config.yaml
norm: "rmsnorm"
norm_place: "pre"
extras: ["some layers without attention", "shifted keys", "gated attention", "value embeddings", "hashed n-gram embeddings", "learned residual scales", "skips across layers", "capped logits"]
init: "normal"
init_std_down: 0.0
decay_shape: "pow"
batch_tokens: [8192, 16384, 24576]
Each number is 128 + 24 x the weight over its row's rms, rounded and kept within 0 to 255. Layers, rows and columns count from 0. Numbers have three digits each. The size before them is the row's rms in percent of the matrix's.

# layer 2 attention value, 96x192, rms 0.0601, rows 73-95, columns 0-191
099:183161167139092184104155087117163096153093128109174103161122117119124144091103100099158106126146120154143127089142141117117163119100119147126133121137145101130132094188150140110105134131131142135121147145175125090129074115143123109148131151151147146115196146151122120159143128113091107120139107095117143141106144088135145129163122186161109123162156114125133089113174136101144073096125150134134098131155136138127178149139109090117143111142145135121123133130143097103130095121133117155128166151105129119157152113109160148135121137167156106184139123102145163126117135128138163106
095:137160175141107200103154117136126100124152149137106162108122071105138139139130151168155155166136118124126173136148126179158116118102101114146092148135153107085145132167117052099139111107105112183110090151119144167155151116117117184122166152150113124125159118124134092141113146136099113125165103131172111140122121137163124129123116119088127133144099089140147120098106112128110171120144125109121144132158104112096159128097120128141129162163096108160084086169143115094137091097120134122118105099099114160141123159129118140115127118123134135146090126123113117105146112118141160118
110:132125151172142140106174125126115092153098168103147112130131123105125139144139155171143160109113075107162118154125129120113121085135125105127121120100099113106134151098123124129149138154125160137121109145143140130148109157121151139124180126187113128121118163175128151142157130197146127069090142148130115165126155131090101090118107140110128137155141101127160136089129151113128097142180132144095097135180115172093147127162147117171126099132084128089133127108113127159155127104098170125100107148116138138183126157104148124135129111145119110130137137103184132146125154126135177159
096:125134109088125141124128122136138130098145154112164070109110120098129106135122122145125122139145149128129135091073144115143103084152138124121158140110118112161122126141103112127116108099167141124161139112117079120130130120103143098133140140094077087132144134083106100132135103092136123179107107140129150128158150109067130138110144137135108131115128096166137118097156175112137154156152076061093148138134080123129149150187087192117162141107125142136093089102123117166162157130107138130137117138136111082128129114157129135144159114121097109118140149152105159153159154117113132080
120:107100099121141096117078126134140173135134145140086112117161135142118111129130128141161104124125137116091109130187134072163097132129154140100113119152128122115146180116107109083120117120149114125117082095139140114161125181113126074143116091133124098142107135143117106134080109161119137168123132095102135124113162128136133118112135108080123117176152125140090128143132146137146208144103178142090193156099140127112128140123121163121119107130138142139129180111104139169138128127172146126107137067100114147101127146141078154149121131144133145106117097093122121098140141130132109125
097:141134155095112121105141105143111128126163136120102085105164134150106131140138161105120077170132136125114144140128127144138089121114104128156123139113111111130105087152131123111103158097160141168136130105126150119096109122129108177163137124126114101158168110115106092152124155125110151111092094133152119099108110114103158142081120123097062160146130104107091134146126144095108132134111153127117170104176175093078139097152122154154110133111137106145171182157151130098138101104155100106118171150086148130102113144105065119112125124120105143149089111100156136149105144095118100131
103:113146157123140111136124167102133154136151159147136148102143063133106113123166153092125136124175143119083129155120137156085106114171134132135155168106104164119120164108184157076109119165139144150139106134087101146125141142144122130150121145122147123135121131201167105101106137144149137140139142143160136114092144148096154147147139177120153121109101114134137101108112143117101149108110187144134070172114135149084149116139102099113164107145152143109111107086135143139091122142142133151130116138156104094169113111153128143126133094159094121158134110113116114129107085125153093119
104:137107132126131147121128109105113125120107070121111133123155133122114101093161091146153119147118135160120154101146153155125166153125104119166160143078087124131149088116128130123139120110055143172139150150165134160144116145114146143162093113112122112106129141078114187127142129105109130098070166130115124147105156127194130147145102131114131105133155173115149114132107116144069125109130168127154089118124146124145115121133117166126140173154127166133099122164122139056116127101157131125151159123150144192128128157150129126151124142122168148120090142165128115141109112133118135147
108:107138134107135119127107118107110124112086135178118156190128128137102137127140151126135139120124150135121145132122076128140109182110132145108104089127127114084139092151132125157111150124106094110144114111099182157105134147133130139160126089162112129122107099116118107138147174126108119113109115125185110122142110143157098114135164051143115111115106137147121130102124129142143152139071114113096190134092106118106096145100123175100107088129129124116113081128131183097169123168157101153141105113143143133158101131145103102163135082108101130139114095171144126112177131144119123122
118:125108139062134140133118132140122140147104086171154091123131121130130122118133082144116095102143129091146110126146139128120156127177124141089118133098117161113122087122094138124083120111088134139111120064155142136141162146126157141124046124148140170159117150129088126132127133153127138151118148118099137126122138124128151144164152164146136182112113157129108104150146080153157173140055118161155102108096158135106098104112139124109164142109147150117116148141122107113125142129141166127064135118095096138099137109114115146161106125134133146139150083134169146101113147139124104093
103:141136148139118135127137134132139131096131161117101133097130101093093128133118134109145106075128086113127095106156090083119147069129161099111092137107116141114083157103102047087120156150132116112076160117194118145125125078142083130123134123183161157168124094143089140138124123145138147131127132125143145147136153143096144161089150141150151116135108142120158135110110121082137141113128166128124110112136152135128131174146133099138105115143127120071150127120155110142132139153156099129113121100071117135146129129103117122112086124137126107162113141117103175100120090169132134145
099:130152116148126164121139124133124109122114134143135157100137163157152149161135131145115146149132147131127122112098093101132141113095125127177110135093112127104105111136106114145105164099056116114090118100165143170123152138155078149157117128132125123119127114095120125122144097122126128095150124139156110136138144124147107088137071080164088112104093148115128112145104164119142110149151120092126066095084173132136093145012116098113154130165161119125116152135149130123131089112146114111143140116118133099130117150135123196130138142154116145164101128137144144136120126142139118143
108:144146142139111118107160102131153099097184137128165100090104130090121094128121161111084143159147160105127146123114120105155108079130115115109091111153090106098144100126118137114137128133120114160122115077068091201100110167140118117129144109157115155135163107146148120169102158102108126125133113118176139136100123145118109144091130118127115060125109096132153116111140149120093132176116171134113149111117120130135104126074104122131142159128108084128118099131131145085134144107117114110156136138120102125112125168137148127131134090122201127161172116155129129121115141134129144163
105:136108117138146155132160115132125125143121100138142069164113141098119141153129131125133115162119140119143108145056152156119093171124132139117123098166119111075101123099103105120159087145106110112132170152050137179109134171160126106118132116169133167154136105150119152141123128144121147150132082139109137159162204102149133120139133111169084133093129123132149132110149151117109144168139113177103093123129117138147108134168142111141138138129104104085168085133128098127165139115096162132109085140148129159135114117123146133136145112153111112137115149165098097128124107157134121113
129:170153112129118163118158090137112095105119172158145106073087105106133124132108138161105141119121107164128120132106111129100160117139127124170119131140099134152109138106116123057109142145086139154167153140161096088114118130159137119075121128162152167113140131127159103132119110129177123110166113103166124156129139139152145121119173125192145117121148120134151117107146132137130081106135093068139099103129144141146119144160144159127123156155113179077096147139099120142099138133095120105135160136158161135170160124118173143132121161127141139149140131099153111133113095116117157128
110:142146108133134111134141118136119135085148109162143115100106147121114115091126122097097127162096142186141125117082098134150148123098119149092126078146111102132173157101134135113085116134160094115142113100134069146107104123152181115090145101197117130100141115129114107136137126097121109143130130113134135143116140099117125119152175146127133082149157091136170159108144115123137130107138071157129157108109122123116114080165148123138154141117155143142152112091080110079099124138101143098153142183158140101115139132154135139146123105133168146147171143167121158169124108127104137139
097:138141134146162087131130123125141110103051125121130159123093133115152103148113124105165151118161167120106162116148115142130111136130096113117116124143173148104122122120102150127145139147121151089110129149122086142124145076117148075132105131127157135103094120155149097111141097159173149145147121124103106154118145128115075113159157104145132090150194224135132122124105126126156114130157165091122127113140130162158153127111139107139149137170138071080099091098129142130173075132099126131140122123158119146123124150123154132139122130130125101149111147138084094136138110136111137120
120:121160148090095094123109123148164141135157107166143144128169147145141149075165113128137095134107150136118170124156149112152087121110117148078103103142133114110140076151139146143114109087136130133148080076111147099138151121108107159162126104103137113120150139082111158147087159161087119128134136105136144118109088135114102111125128127098106146149141094122060136138131104140133148117131151147115131128123085091121120124118143148079129085110152129162152157143134120106136152115140127148117124119136123056097147140147076137126127112085156101131132108135150136145163194146125098108
113:137157144131098162112141123136133112130115121132128130097118152120152166157100116128119161106106088133147093165090108130127110124123132143146113169125140169149104158149120098071106097130140157121104164155164120087145129153150144126094143151181156135132146132111122128148111078165132133115157135100102120167219112152145118119177135107142144127113198162127150139100176138145142141110124103087119131128122148139152146158128149163163148159157101141118123100135136125095101156140108081104121113152173143094129135143098122113123119125169137158149156097099133153130118140087112111128
139:125119129074111114122123116133117095153071074143107110141149126160118162070182136090133122162133125144108137134112125137150136140148112120151128132158152097134202074168142136146141124110094140112123133112100132132130098103136126140174133129073093132151170166136105109137127152129128116168121103151143124094121135106119091114138134132133110132106108105147063146117142099140133128125098146101151148129125092100104121118127065130105067103102157104149127123122146133130083126122146098165112187079122101123143127116156115138127113101097143109154099101135170118131148148141128135132
106:137138127150109091141110120108140169117162081141120155173106140112130107100166143147160110146114137162144089125140127154128161126136127105129162159149088121161132127132096150123083155141155125147117146128141116169148094111149149155113116145140126123132135060111130131122215149110149124122149103128163142112074128124148153144102169092145109097134115189116118127141120074103155117110121110145117102138114123112115072124102112125146073160115144126102099145099131105127102129127137122139175145121156128143168137143151113131122115132136112201142142096092112151156130100101108127164
114:119131108115142110142100136157120166122117098145145114116149102145123139139104109109104071099139175077130105137128124124147155165110141142172138148137134101075191124131133111146126127103148082089108120096104136159142131091130141144127132111172123147139121142131124145126169130202078123129118121116130141141102150120104150131139178118135120110093118085143079176158152146140140135136104120193123169126146093120175111118105107138087089110112090097110153172111133097125149122164170123133087095126095114076135125112139162130114117144133141123130123111129106127126134150137141091120
103:162149169158124188110139099135153125121115154118144143186129131110137140071132081133143129128126108147171087104122146147110141034133106117089150092141146117171171161163156119143163109134129161132114144103124154138151126129148080103123104138118178123085163126129126112139142113151145104127133114099124131124165116121140123090118127135125169171145191113136127140095140102079172118113144135138122150107106124149106119127111121153148137148136139136128087128164081113116133109130119151127111156145153137175130155138120164074101140130127160110162137161125113122135122139129107139104